Weights of a small transformer language model: 8 heads of 64 (4 for keys and values), a variant of SOAP for these matrices.
Each number is 128 + 32 x the weight over its row's rms, rounded and kept within 0 to 255. Layers, rows and columns count from 0. Numbers have three digits each. The size before them is the row's rms in percent of the matrix's.

# o: layer 9 attention output (transposed), 512x512, rms 0.206, rows 24-63,87-127, columns 64-127
# v: layer 9 attention value, 256x512, rms 0.206, rows 24-63, columns 64-127
# q: layer 9 attention query, 512x512, rms 0.158, rows 128-154,192-217, columns 64-127
# k: layer 9 attention key, 256x512, rms 0.173, rows 64-89, columns 64-127
o87 082:128150122118179124121124130124173146114130103157145144121131045196117153195150099098187134135170138121174118117129127107122148126121105218113097131126150178143070075110165089166125103177097188
v24 095:193171137134126179124143093157088100109105163176164171049148153136157104131091105064121143161147143103061169096151106118144119171154117158082082173131144138154098123137115087138093149084130188
o24 106:110126138120166133146115119094113129101093159122134135122117089099162100120107127166099175102111165121133118128111172148147142130138108143168136115135118132158190145146140142166114133177139162
o88 083:167106132130154146104114136129138087110160097136110097156149101144092166122163142162134062132172126179158112140165098138132134115102136120097134101137142101131149149116111089099140118146125100
v25 094:145126105145107114183137114109120139137137142085137121104094152162128046137149085119128207151058074119137115107168110093138154105081089120135105106086159143154114140162123190130131103174171170
o25 101:123189136084114090130157118189134140080172118138119103144102067088211139123088157170028086172119147097140150119126102134149140159175128163107150165185124092104146115091174106186082129115161101
o89 079:080037153148059142093078118126160135177113117145114141182157095133084153104137167114144097050164090129086144133120136119109118126075122155161105097121162167126090126156114075125070138135058128
v26 095:135090148090087158156150081083088139101085110166130078137138155109128077163152156116160156128096138104126145143173133101163096123147099119168100153112119142152121110156158160192097108106120084
o26 105:134153095113160200090125186151123088116186230134132125144146117124149118112138124102175117136171129096181097079153128120115086108177112184052121092105046143112158121012115108115130140087097155
o90 084:154145108177129099144081093098155127182061120075095113119117083126117134105093124157065112095113154137106103138088118115120154145113150116134135069155161102103108140200152144128111176145147125
v27 095:101103141139139102112080099105145129147156143136114127137127079163084100109179152100127140089146089023106083124092153157149155141160136192132113139128154124156083144120112050106100158145090103
o27 098:108103164152131114160113124087122152157122168136163143124133109154178171107114148141118117131124181115124144124134100129132144108096161093139094105121173132135105123141143202149062080140146140
o91 087:147119110126065108122158170131101123114135132099125181134169206098110083158073084122089107123118092156154156084139134099120074102130127121140029121160149196075177108104154099120106064090112069
v28 094:166139099126150112098150130121096183113155172153114132077079129093112143123128077115077135089160145166130106180172101116155159121108135147108120154126159136100151120128145131127153107119108076
o28 102:146105163120103212160155162088156160153120140142155093158160107104157108190117145146133200138123159132113139186082119107156160121095173132117166203069136175120148164130141125130105180154124147
o92 087:097110125160118108124123185187140159147185112077157159120083109161107079158145133076188079191120070110148133171160171166102078118154101090122140125160100059115102141160074097090143182149206174
v29 092:166112120070094121102170178154114172125168088161133121139114104057195159116119126188082104139109122101185160147161096148111171185108132096143116152092153116154133146089087103102179123186128180
o29 104:164128083135161162133167148108134134160105163130112119113112135145109152087130115098103173126110246131074092140081077181088118136164148113118114173129099135103115155180110158106171137154164112
o93 080:141116133121139121146061103127143069158086105132109196072143162177122113169115168122143095118117029142106111188119182053179082138120163117145163107147147135132148133135182090145091101078062131
v30 094:050104146125109125168132199080091165125124125176103154120122113148096082109122159152118125121076137127122157119160118192143181141122170140120136099124169177115116141159170141126175101117091057
o30 104:144127165151091116071147125127105134155128119168122100156135203139074179112147100146078091098113075145115087119142124130110192120136109121132167096129105153138118039102094095127124135163149150
o94 077:150143115110155112154075082142177121134160124063106137103125104131140142122102132091137139171143178098151120171126096127159095154084118106153040164157141120113095162134117142089092151085111119
v31 097:158143115128165154146170081105157089128075102104100088132093157146109112084111104135146121129125125047126148077135147081086086168102163128065103118100120166098142123085101159130140112112081092
o31 105:092136101125166179101122145148115093133141138156157113121101164144099143162202102083166158096108176132168162160135122163136149155142086120125219104084146085165113147146072100110145179167154110
o95 085:101113164134115075135132126122127183159157086137104157134148151111080085128164163153095151096079092142119099166092145165147104089181089169152134153123090156120120152127106150121103103145161133
v32 097:130142107124146134122125114094171060090110061124162106122061157122111126161154092090147107112167079096160123062146160101106105183117155075115117127058141078201101133095144108177184050142126119
o32 106:133102119156110122110135143057186141181126138056139161161127159126153130139137137133137100123146168153108101122104196150136171112089047118158082160221107152154144188102104148103136124053150119
o96 080:115150139116097172142138106139128155116183171150119125129118119160144107136168123138104153109137101177144181195162134107145096100160137160105188126098083151065151124193120169119134123142109106
v33 093:110141095161155136120130091138123141093124161047101121157119147163133103134089182138129084148148102142099132160081131225117116162159151130091158146135186124079175151132115096129127112112114151
o33 103:147154132110120150186134122139127125113085125089106087101162134116167118108074145150141179164091122157193139148132122119101107118156111116135123130187077110094086157107150145160120200149158087
o97 082:161133096107156078117134193118091145204132105132142145112142095150110132181202069144143148109142163103095166062163208132136144114104114080147105124152109116139089095166135115079145088069185153
v34 094:106179169164142140183124103106096166096173075104098093139127163115138119133137087129196144071148178074085094183115141091161168131165126116111154119130117123144136096095158127082101169133135103
o34 107:127137137139144076140128187159124135100144109116136166118091066079120159114106090117146138163162157177024153195131186148153145103114097123138095074105122145065144122173177121156094112076099132
o98 079:171095136154072111104160102136157159168137137073182130157126143152118085119148126129136077173116134126175142040147169139099094129140074157101153122157153142143096094169111140123157131114104164
v35 098:142123176121116103161133124142179133104113127140099192069072099089089163138159089141085169136092099141099110123142085147121109139174106138089123138111199114120141119114135168166128110148116101
o35 106:106073028120115158132138138130100174079114157153163130148080151166156125077142116119128154196118115117141117144145114186096168148148133122094128118109137179132113153157105153158153150104205125
o99 083:144090174118182148121130152131148092113132113152136048136173150121170109140134084142149156108128142126148114155047087095185118108082123095091125169131039095110144153128157117053105160106067142
v36 097:122108110188162121090095138167106151083165170161169118166174081098118080112153094136130122155104205140118139116147130073123104148212120091168166116132078136110125101085153066134128184086167145
o36 105:127177189123026120096092121085123114067131125153102132112145104134136108116129100172116099158143127177155142087091185147094126130068064095191102092087114095084110122162158128115136165175085171
o100 086:156192108106135094173172145156069125210135113092135150128076155099090111183092146125137151126095117085113120197168119151129088139137134121144126112170169108140091108171075167140102163149117125
v37 095:115090092056129133111079089103146112145095135124088100058111100112090101142125078128102174122043132174119121124142155086070142134155096174176128141157127126138066082076162132126119112126127204
o37 103:043168152091102099118130142136178099077136148084086113105149151113105117148087168187149120110166180068119178103100153153126161174162077154073147212126111103152090128085098135103096138147142110
o101 080:152169060143171128165145099140116154193161157133167165177115182128130136110121159125182141115080109121106078147144129154138142181087171101110081080077106115079205152158180091134108140091071057
v38 089:153147112123152136147129086106130049164122102143097148180129153073134083121131124195136151008127086165114126124109152173108168131124124137120084115117188107230131142087155150174075134122135104
o38 100:120096129159103123086064187128140149096133146087184127157176123133090163165174142143152120154099075070148151132106132095112099087134145132094141107098171090178116111150147103161156118112192102
o102 079:141104124086115139128186093081056142090134159137129129110131147147125148126071085110118110093093161108177131133150099093192112142167121117157191152130130140108127110139131088133151061151137151
v39 099:119119149164110164172118151161195058137120096092185125144102169092139188126091123172115120149139103113158131102113087201203162106121126120162137098142141079189125135135152101147123145120121101
o39 104:172145125140103168108115146121114099131098142101104136122150143154164134115069075124141163116164102098190068110095141146125141115105061068157108121178150155107112145060133034156140154201155101
o103 089:118082144069193075073119099097113154137127102158088133121154101174147087097160180114118115075045152122128116119167132089171124141103125166056090142114119142067148123190153170086159106123122106
v40 093:177144115140155112151186066102134110116078147185187085098074142127102096156113164156121166112157160102129178152165128135076151112157131093118150164170099097146096147137147107080189115159078140
o40 102:176090103037150107094111152115118149131166147065105143087162140140121166138128129110158134126129119130131154144136172038118129163145099076119147122080114180119133124149122116064136102049153078
o104 085:062138191156072120133097126144127128156177097127165149104057151192118127088132140128164098121104151116147155075119078128188107133187145118176133154126134162164147103129034167179112160138145170
v41 093:155166186118145123149125180110112160131088122120153113122129098096119107088182162078159152122119134081100154093164144113180156125138149131136135126121111115131127145149152145190123190115092129
o41 105:124127106131167133123161056151153092112133124082146140181135111082141175138190163128166137126157079101121123153194056133123155202093150155095089143107157194057123121117136125098125080117208162
o105 080:098149104106075144146108040137141136130181108169150138081135146216116083183059122170047094114127144134178112087091147129146109086155109118170139089192136135176155128085100090112104137111104115
v42 099:124105132162129124188131109157156111111079161148228169100148167140168154106105099102123171143129110157180091100194157182132201111172150117136185184106094142175179125096127173052151087099135156
o42 106:130142115109110122128097087157145113131136138162116109120121046127103093128178117120127154105087060136127117103112141148163202136143089088124110143110207117066130100156139139045121019157100147
o106 085:099118082124157154121144113101182122140122138124094117125150181129113179097114168123108114122172140128097090146081114083100099135044122138135065105140130161156120154096162150167149216070171086
v43 093:113179194114132110114121176162183151145150135070036142129080086135096178115149115128123129215143139065140067113125111074096118107123169135157083137105108147099136124160162090091146142175192187
o43 106:115151156200138073098176127151116133138156162168168160122127087129140178175117176165106110097110153212162128139158183148152130128136080130178178141087083095127132143093115133096090116121096095
o107 080:133120119145121190111066084107064130112113127163177114143168161143137111101104104090174204107194146140118135129084131136107180108098125148102153143117164140152122157072137118128119080114081137
v44 110:107228148159124115125118148138099121129115140165137137094171152084127115096136051092125105088131052105127096138107092141128116080124105110094121133184117077124108092108127134111107080112147145
o44 109:165121099106087108108062138134209135148148132116167148131162117124142113130189144163107135112135124138149140120140158154169104168110161213137146111138165117148138067139074145080096215123129149
o108 097:068101180134129096092177126114090138153208126075150110148068116180094096113095154065112142166082103092133139108162146139144166112207124092135161135072092148124159121111151173158164136111162152
v45 095:141123162131219079097079128228148034132090139117143119131138118120157104100085146122177064102088147077111056121093103161151178126101115107125121148179075162135088138127128207142101130140116163
o45 107:108167139101150075177079135122141109103138121142107093169174120126128052166128130143120161132121172154098119160095078157117123123163152167166133146142061229199123104059130142140188104147158107
o109 082:108075146126091152102157111065147143075131159105162122120177170150071219140126110121121136094152099137128139085139178116128086151119088140089120095104170105115169122190138062116098148147110100
v46 096:106106128124089145112122102082123110090215187108155144153167094142104121168088125162178149129153130081129117127150095120224151095096161147084117095127129096112116151089132194139181085132138121
o46 104:158161073148111110151098149097156148122140179181133118130103103064078147114091121029113128077170161119146153142102149122134106117084132074095140173151113178081160103086167128122100103204123118
o110 087:141102121123166098123095122184145086152065061134142121124126119176131128125099111149135121109101119151124118120119075097078158098105155126174086098080159080162116094157161142117122191099080142
v47 091:127145074111128067087122127116099082122135141092069098091157104134080090079155152101137116124173100126154108186138168123084081091141170063115145142151124102145162119140110099195094101208085183
o47 099:122127097119154115093098133145112122083132157078165081121113104100222082142141159102108126109106120107093123085107090126161105131156145057088104141144159112180170117201103162114137126084171171
o111 086:111114106129121120153131145096133163178138122134138198180143126153099151125124108173163143151158186145182156109119122113123166106085095164086177139116169133122084120095105079057093158084149137
v48 095:095151153141104157157132184161100104144212113115146120064107135154098150067114130205094114068122162168117102111053144124185145114103122212135130081097151172152126115095092062099100074091133127
o48 107:142112094117090081135116153097138067138082110102091154167209159108149115142144097106127122133150118182082109110119141084144185116079104120130089136105111098166100139137106123114151115135130172
o112 079:123113120157133105093103081137144158117054086140139114147146134121177107202109134062104124133152076079142143175187144143134102144143098116168074185139150177138119129100195146125158102162107102
v49 095:123174208204135098114154167159088149146104133094136159061139111134076129167081101084133150079164050092115145150135138147133119090166125082139167113193168111140099128100072117110148139102109153
o49 106:126179140093161124184170161100178167124115110124086076148138134108165113117150139096086139147152116119148132119100187122085100091140083075077148064075073155167188114192175128120069143161118154
o113 081:167066077110121133165033127124121158166201169106132131143103155137126144069134177168157129127107141131145132133084100128121098125137165210102098131053129073114112113104118112100115130146135108
v50 089:135096100173139126141134207177117086157118128144160127174138121160131152144142087120103144083138142104145104122170093106062106133147121163174161122131179143088143165144131078095142127183140108
o50 097:116103114112140128077169139159103112106138150138132154107168103077164076142156153147144125181130077107176107163145183098117105157136115144145094115113147131140170172144124125066071087126139134
o114 081:172133148097126125131131124054146139127090146038146176107086154136144105068119096133144116172127160117124142120057145111173141088102141110073062135123055103177113118042103188099181143027166146
v51 096:120185076182129105117148149143126103138061114131096105091146131127126142126042101123141120163097118087153149118097150154128127120089145140103101097073117174096150179201105077131126148126126138
o51 102:084167117141203090111131125163116129097148123085120181195107185127104120161148098133106137156126150129074000057138170065114144113167192129125190161120164135134185150171133125120091118139148122
o115 089:178060177122100167120085113095128152163111128201159131127127099154141142115183165127113130129160094142125169207117112104116122146188118161138183167133124121128095131116095182096116173146165120
v52 093:135064104119133138152170120112136167145079105152090094172127116089148116177180130171137130106168096172119132097184140082159163135180169065134122135136174122134096121141095160176142115129107143
o52 104:166083103117129140086139144088119098147148136129145114129136085164116160114088130113143117120161167128134082111136145141198149113164102090150136134107170124102140164105197103131115144106107155
o116 081:186187145100125133146069162164102163084116095113095130102118157137161078071085121150147190143144120125144148145131126127059071118149104163136119150124104147165146115174175126146137138150121154
v53 092:146135129143098079125216076111151088095148082155144156150220152114126112132108120096113074186081184160122100116107105118117105112122101102159101183102169159100110117116173154111147117130110167
o53 101:127155115099120127124115089105168168139169191107146075139130176092164143138127121092149101106116092129105121138147181139053119099107098162136117173102120091117104089111088082142142135116100164
o117 081:136074114121070135163099192152134129176141081098081132085094096121147119076151107211094104124200161084089150118080124116124179145161148118112125141140045117151148155152130112135121110193105077
v54 093:171123210064117120133106120110155097121124128128112095142102119132106108146136130160066057090159134124123170133183145143176100126098139176114152113158192143095132151165139191177090077118198162
o54 103:164144159161051097136135178072091118106081192160146146180158115169130142087084147168131192165109159104137125174142103142108127106133119152091099127187116141136134178041135102115129100125106082
o118 080:121137036154149174127141137111096153167119068169150099148137161165082128169132090110151131098135132123112082105071170183096139147141149088127108146040090100075079141185145052108131093153096128
v55 097:105176078163145136158078137150147123121171093169081127131124126180132144129080113160068098149169115137100126128139107113076137167156100113117094152074128159123125119123143092191111144177158150
o55 103:147088145157172081142187124192157099138088138072070156122118087174070112127123074104170081159170147147095181109126058087130104145101170150143131133118195139074117184139121099118149123058117119
o119 084:106116133146093140147102096136094131093089161195196147134209184148138175119123119118151148098106181151149101090141147148128102117126088134147116141167108157155114122034114083112123125116049097
v56 094:152136119206120074119178114109125143102147126084091128124068159184106124168162106093076119106110127133115109114186180192153127128142128107102164157116099104152182109126153110075159166104141136
o56 107:186173050170134157115132084194092137132147123139162105168113167071132147173060137073081121110117127144080139084098127112093116155179125108156131117134082178128117225064136115157157082100163105
o120 081:101097155125155132123102147152125106075140144135170083158162143141096089100166130084095119121087097100103156135143103202148118109079129153138101139087166102148127098102107174201128137131154080
v57 093:109166114141130125082120132197081090139107094149134143118112102117108099114112105087173073177104094166220130118078140109086140145164159122118109122111149087137202131098180139139137091132135131
o57 105:135076121128134164126159075109075195157111144122110115168076087139136132147207129120106133085131178115116114137098094141065111160050126064139156098125150125122118107104110107147148161066111120
o121 081:114164124156121103119169122155151141165156152120129118126119159069064096141133155156137159170157088061107128145162162105128110149162127133171194150104056097172045123173099102112173154173174116
v58 093:080092149151085165127128117169175132121144109140107180114136142100138166165149128131134126084119082138100131112104134113142157139142172120185123088135159086138116118066127173124154073158143124
o58 104:105125117134167175083162151125135078105095140152139097115091088187101117060097191138116132112056135211119136131149141132130089073138200110139098117069198137150146092125158156127119073111127102
o122 080:145183116084154063099116107163075162119163120102108168126107116148179148141103128096131173163138158088153149120166129108149085191078069151075126160155098144163155137200163118123110133081150100
v59 097:097041079192115116214079153128140127112080150088109122129159160067125139111188159050150129161123197080171137113102122143173107168125139128117174109074159118185138148156141150154147088166071113
o59 108:155075080089141187091119093157117115088184124164128164152108159167168106159150129118096119137138115095144150170075043111109063141165119185087087169086082071129099089090172104085128103111170143
o123 080:123171160097095091082146116122115116120071115167103115124175120158157126101046113213107153093114147166124099062091146134108144064112099057174079178153143179088122159150120125105174162126139137
v60 097:130148103121161187147160156111111125161145141142143131165144110086085154149176100150191132141147131143132113202089153146115114113175135179132188096106144085116135105124060117131074101104142176
o60 102:088108132086143158139066087161137059172092110119099093138134079074187111120109055094092115120087126087107184152124135081170125061174127124113033172114159097168110136202127113180147100099112120
o124 084:122106167104043068116140088129100170116174139113143183101084127194108090157100177105176135051143117097121150101088138089146151159134089134157090151137065129148127154096188167097157166120071154
v61 090:111181133167100112121109133111150146154135129170174121074163088142120144077106091119099130084108088085111163107137114168084095127127127145092048130067096169146108084146180094106107111106187181
o61 100:157116186104175135065173109083122132183169166154130095085134115125147164136130142130081162108123094133112177152135175125133118087122102178143134121123107126151071169141077170072115115110173151
o125 079:108156098112146136130151140152126111104095106129099120144122117144131139131100131144146136177098184142136079173130105089182121152113141122137177157168119141110205170114163114207142171124086089
v62 092:136111185107140150155147129119128161156129095149087138154137098135134162127064070125202117090122092095125134126167154115093146134152108143145126145179124100145118145156159134092129196179185114
o62 104:100131080125149150102077079157106064114163165089129171128161096206141132154126135159080173081158106159105141101142124106165196091119096174140091088153152152119109171073072119137129164136190132
o126 080:120119092187111200146058152076152146133126112111119103125158158051147097109179159114104077209202136124106089119122097149121113157151181107140109141103156134125118106133115110124167080080089151
v63 097:122145158153130142147161129138100200177161124080175150174104137097117162163136149090088127108081133094144131120136088157107129123147122115152134139119150136143122093164206155134103122151072091
o63 105:200123134135139128135118130114106169169140128115122106097085196101120157172147182132126051124150155104149087178115079126119125115166103058123139133088099128146100134127128130133155067086104160
o127 080:119100100127152197161115129102147138098105117144124165197182080162108112121136033128114117117109135121137150148092174094104075119081196150088099119091127106137188146152123127099158200140184117
q128 091:149153079075060111207099091136199122122129122133123122164130182090090111107053098128065152128154131142115135131137132136098151171072127075121173066154193125158156095144075149095141146162108141
q192 101:159055186101120122146144098151110105129140136135200168123125148095089083190079136109118105122041119093105086127125040081125130143135135083124097080129146161164126155081094152185087095198059107
k64 094:073084171143141127136107126138115116148106166164114143108109124093119151164098159043107170107103140143114113128138090134149127145062174160143035116128135053136079136138126137118152135168122084
q129 087:102150167122210100116121050130162095124116084129040105097113087159167102149159080134158111137131145142139089124165119089154167136134146089057183163156097100191155106153104073146076163146080106
q193 107:125131155103155143113164122122130126132154149138149137149122062099114196114122114142099080090114124093176145188107124180169123099102074126106131080164127120100150133183141107190154129102055129
k65 096:120192133112168070140235153133179126074177126112118134196169110117209134121147130121085111142145132111171130121190060133104189131134102165148100125141097122146088090127147093141139135160102116
q130 085:082111166111165154127101113113077139170087184102125200163157156116075089143099076087121099149172149124157124146122148077128152160080106112163112046074152119127152170122173128125081141161161151
q194 105:084125089203115108101131159149111104180126221078159127091102134110053130086128114104088110096147133203177190151107125131103165180093181177164162081143084077145128109116114131135183105147149133
k66 098:137162112146118168156104153111062088156132118090118099190118128159075183146147103137085133128119124161138146102115137095127124109184179152144132095152135075145104096168169162138106115149123125
q131 084:120128125093124188186152151177155118173088199123140093137099106136135133105163162100127157130155097115108085141082084118120152121154147171125137145171137086140074085175133124100091053101178065
q195 108:100139132102138138148101103141119149168098110091138117126194104170144116175120166190095119094091127117166178133169126146111142152185141141181138078109162100128144123157105148108167105120122141
k67 095:129144143145145096100144135150116088172122106049108157130170091128188150107094121112113175127084121151100122139098165122124152100126112083176103156199144126094165163095131079202191103098137168
q132 079:130127099164158129090099155118086186134098130065143156150135122126113062081151125115177139072097120127167120124153129117129128126168153173112129053155127129101072119105108104145107095118040119
q196 111:078175136123152147136140110124132118136154085105076148122132184157099101130149169149169150078100145103114120065144099111111071113134144069097099121171063059149160140128170145149142088108090125
k68 102:097179098078114136131109147128107108085062136119154172112136086110164090185151125128159084192173135136101167113138162058183134151134094125181119111153159093130131173129085100147160093136152102
q133 086:141132087123071112138161083136111124105094103148165128122084130193094159129165126142172143103137118123162135149123070187178097064161112129161137117117192102171111122132081105143098138135168126
q197 107:199147131139135124172173093080141112152150146109168122155096123112122100137169171121113098094192140180132069165128028101148179160124166112078073151118145128138147088124133114147163077088136139
k69 100:175147142092083136186196141099144108120136122123141163190113143052142126131145130192149178111134090078150090136158169175162129111108138113168114093116195127159121125150134124129221153096132130
q134 087:134118158173112116138127157117078106041157142154105140112069074153150125089161126133119088106120136081170166153125192186150113093098146135127127140098137162149154106147090060114154162092110109
q198 103:122144167129121122040140214221113164110144089138112146090133086128137065184115133149075092122137136137154052131129140095138100148132132180121149107162137117146157148108110108134149089112096087
k70 093:110162190115143153119096182199070158140152129122168183128186070106078102130108090080166109195118142107153097163130192111118076152150143183097135089165131130095121076116094099144058139064134117
q135 076:152128128088104143128133185091108141129193082176100119100111120175102179130111155133148196155155165140141090115151125082059102154112141140143147141171134145217124132091128115099121067141158157
q199 105:141149126183132125135159155120093071047146099123148121108144146085066111094118131147106122150157108096133086072134132135123158112064160149110179145143137105119080202134105151121130066052136115
k71 092:189165108182152176160117130113021096160112030126088123115125141085088128092198171125141133074139087159100140124075193089107135075079113119160126130102078150105147113096093143098126115096163148
q136 078:122084200206164101155059088104124135107179142088154130092099106123117187106079197130069098086102095106145175100159097068181082102069116097148255144124125150216128120104138105144171114149101150
q200 106:153120092121091120097097162151152140124114107119133128087164180101090103138126137140173130122110140209132144148103192138147034106157104134103137136127132172120173145117165087111115128109128186
k72 098:109095106164098117149108102128143191077100135099104149146101164125162131037099080116163116145074107097104056131114102123120116108123108147131127117099115155177124132164067119112144144125143153
q137 090:118129063094141125113084081036119148114169210177198097166113064130022192054122121153163184138153168106151130190086139180100123114163156121104147171096131112127091133085115201112149161144172133
q201 102:102099170168100123129109088092100162096092128158137175179165161115145116128075159108128132168132131139159094160151112203097098070126126118166085153169130111110155135119119030124122141147176162
k73 097:129104115150182046171140133129124153077089103163108105136124131104070128148111114161082061100146113182174084127081109136113160106096175159099114121178156100154133146143127164122148170101173130
q138 092:128126135185139107163076133097071105155078067120174108165094154100082156126114133137165110126090109130131150153135082153090162108101144124091081073119173111215122104105081155130159099099094104
q202 102:093092149202131144061201130150121101098145130155126104111091143101119096104133067163149120118114102113060087156059101115114086104119114109092122154141120116099130120083123100059166128052128137
k74 094:140078137205143137075109130094101120144115085152123109123144158048121103099109135133144096149183148098159175157145049125172140115129080117153106124165128132109168086145074190108126121221132165
q139 082:186138116087169120135077127130125065031126130174139175179004136098187131117139134142091091139164101086106197125141093113077153102187082075130068077144135157101207128124100125092091107158122151
q203 105:121128053155144078156093139104169102055095082110115174168128139132125102091153116146154136091113123154144135093094181136146152126151086131177144113150130175133165136121169130118114097184117148
k75 095:179136107083136081129120158135192107131063059145104189146098166114122171177184134086116159102145132099090158157154163128088122149145115064065189192170172147226123120124166113099144100180142129
q140 084:173127144086106126091142136143163162115132097118075143140160135138127143153063143089103132202104106118095151066174096140146067135090104184087142193046078122170073125099191155126085079155204171
q204 104:183119123185126130108076106172210121169133122111108112105104149147089125136109120135098078139146107133101111093112119136165142154160125134099128163126154105118167176132063140110167097180181090
k76 092:085134144131128132093143142108074141167125169142124159152099132167142159142194093129134134170114118084108165162127163171109088124149122162110126166154109204172167131099136144160169052154089144
q141 090:139106113147090136114089143108141086083101156111151108097163092161128061091185161106120124105126131174093115149093173151127099147128138129178176124126152149122113082137161150106138067157101082
q205 110:134107155129132163123141122095101151125137163135138122136250146127107209117142141097111175146108088091115144130088165117090139160192139115140165169145176144075076132044135124110095142174078131
k77 099:100166112173140163120067099135109138124095187110118165125200094159127042089166205137048149050173094148140071160112115089103151039114070136109092168178167117148127104165084177156117095202113095
q142 086:180175096170117125167123136080189132142074131129115084150124123083189139132159169144092151178076170132200129128077132105155135128162149131161127166081160180137154140161094118092226141080154106
q206 104:120177132127106151201115089139130088093137102132118105187162141087108111069085139169080128119107093114167114137119098071171118158108115090126160132172085076124121162124127232165151101135091102
k78 097:133147131140098131109104107097134074145081107070162124127140120123149111134126094155106147171160104090166180125136118085152103127137163145130095155068155204138140125121131169117137123064129090
q143 090:049175088201148119092150143077227066147135125174131185166090149139170157161117152131141132092105124140107110098131170122092092126103148138097179186111134122082139145148124082111148180127112132
q207 106:159122124160148110161088178104160094150120113181140146136170134109150114171136050117160154137156166120122101160082148077099133099114171144143181131090162126126150126117132095127109129116112116
k79 093:102160163122155136140090149115151128154124132179125106144091120117099160165166088142122148187132178130127151193105131101107089062140085130123201139119120071155159155080161160146079130115126133
q144 085:099148153131130140128100075179134158151117082105127190184130189166141149103109113090160141096141137185175161128148117135120170164137103064160120153143133100125192170183120177150174211127176151
q208 105:168119107089137110085115153183139136123133049089111199181148086117093124144115066081114078116104140218163139103211136137097126068089122120172150132096114087083114125151112112157100135118163136
k80 096:112129159105123102101118177078135134124141168127160142138098111176117134118088113092132074174192096132143183104154197104180138171153140133196159046092097087082089123136063131163111078112168149
q145 081:184121137137165141104183110103136123127143127147119162154145125117181125123113137133125130170142201108083106141112106121165114174149164129109115153098167115157107145127147122127117124129144092
q209 107:149189111130126121157134124183199146116181079105138097158144157125150098179125180159151133101135183173093134130187182058111148172127138119110196131102149071120188119084159114129141117178162116
k81 098:140108147136144121212158089076196111142157148114160117120111149079146159137123144077138111130083102123207129112153094079125164112142120092158138146098089091197131103141126045112143099173154109
q146 089:164209129086143134120176149146105112118158190100141169150174184172132184142133184168130115073165145110122106097114094132128085160110211077147099158162108146189103120128061131136082133126175122
q210 105:106157123141109104188067087206148101046099146103143161102168153122173099078117152091154177088128101137100153122113081095132130179117136164094105092073168130154148145206095089082109115092141117
k82 098:150179104161102154128131100168126099042132110082138121176108135156122101132104084139127127095124092151159127099110065133084124099166156116112212083085119096171079151094120163093097155124136059
q147 085:131103170155160097140167138164087095182177120110145139165141130146181177067165131102158099123177159162109146143173110130117144083113155066121162120136075111077158132103079120113162113093150149
q211 106:182124139146143109116133117139198045103171106130153152135088167111139159055128169152149110087151100135106121135104132145095115105125159102142124093158153090108117139092117164148155128164128148
k83 095:235133161158169127122160127126096112110154067143122065204127121089136088141167122131068155130164145103168092084110171141060188158083118128093075131134157101189132127133155052105144088089150156
q148 087:148155133112147177120123153104130081088150119181106124153084093092144079156126143144137139090120155100137075120122170109188126095123098084114152090117145135182136095146093133172151163133156063
q212 108:081126165090077104093075105112139080142149133165171120146092109182163101164089136162112155120085141121167106142108131179120160148156119130172134192084099084068156160128175137105116171147128115
k84 098:110119125138099126082153090152159089069123124140128103142047122136156107147074129134096135114113060114154115154112117166136113139094103129174082115105129128131172144132072108149065115119071097
q149 091:115172118109148071125115085089158147111146111080133158145132135060205145122167139194121150169067189122087170152109090097127116198095087139118155166106115106183134126179138105089164145147130142
q213 104:074134141152134072110153150152115143108133122163197119085146074145154104159190169200101083118102171123153149157133087127081142143108164150175125131109153186094062174139129092117155108138127118
k85 094:077150123141076073089147106165150119111129124117133089083140104092131119105092137199080148129164149118144130080105095095097099128117158129081213060145150127121092110175098150052148190130108140
q150 081:196089126125147117142152080180110140187097090117174114158111108127156125138061119113191166128154149125198184133173111115124138074118152137095040120154125121171087133128179136170064171184117126
q214 106:111116152153125164099111123132185117152126143101118087142087091079170159149169145176165146112120115111161125152148122103191108134119138071145124114045112113143080118175084074142127210121144119
k86 095:164124184089038118124141143188101120157174135137141064132110102105114149194085135161148140147100162170115106106136135130084144113082158160132094080140141101146147120122196103147128151157120170
q151 083:117134153152141078125130116145190124140105063150110155136080094126125111151184128148094069077098124111154106133088109160230137105142109153148128111111123119158149165128200115152134119112108090
q215 105:117180171154156143084111157083132129080111131161083086073111123147162108152119130162098123133126163135128131176109190121141167110099220138046157165164133158153078083204156097119139162173130124
k87 097:202189213160103078079122152109137158065086134181197097160110097101130120142080150144097097150130108136122164145132151103148148107116194184131140134123207146149116089164175074147119120190153146
q152 083:087115143118139162220165163104111109112153145148191109186166096062222160132135136159136192114121151115144166104118081122101128163125074117153121128098123111121100163098123088130124097159184080
q216 104:127171160171122110148159131091146147091116113109138106182162153160140179113092175075133110116190138125110114135138116159177209163061107129166090132135132102176089092104105100130131097170088133
k88 095:152112085081084122165036188101067135127123069156145162100157114114123175124116133107121119116103129099086147098162124172165123096105153097121111113142134079122079117140115094091105063175106089
q153 082:188159075176201090103171094186180171098156087140173169155142091164103114161134150086053188138130122101140169109194165170189113107132158224087108104110093169132201114131128131152127186119132122
q217 109:107098126121128079153130098127124134195110090153129114058143116147102208114083101141123138110118165197149064087160148128077163103078068169091132123177148151155206066184115140167110126091140109
k89 101:140094092170130134094112132227110096173156139145093181115119122130160166121161120142148089163099106109047137098111187157126094126113037114109100139126157167083157140162099168120084159182215130
q154 086:088191124152115087147109112111102145102152095113107110145082125157163085203151057104108136109164095102098146109189143173174175048170144048102090129188098137046190168130126098184114104114090111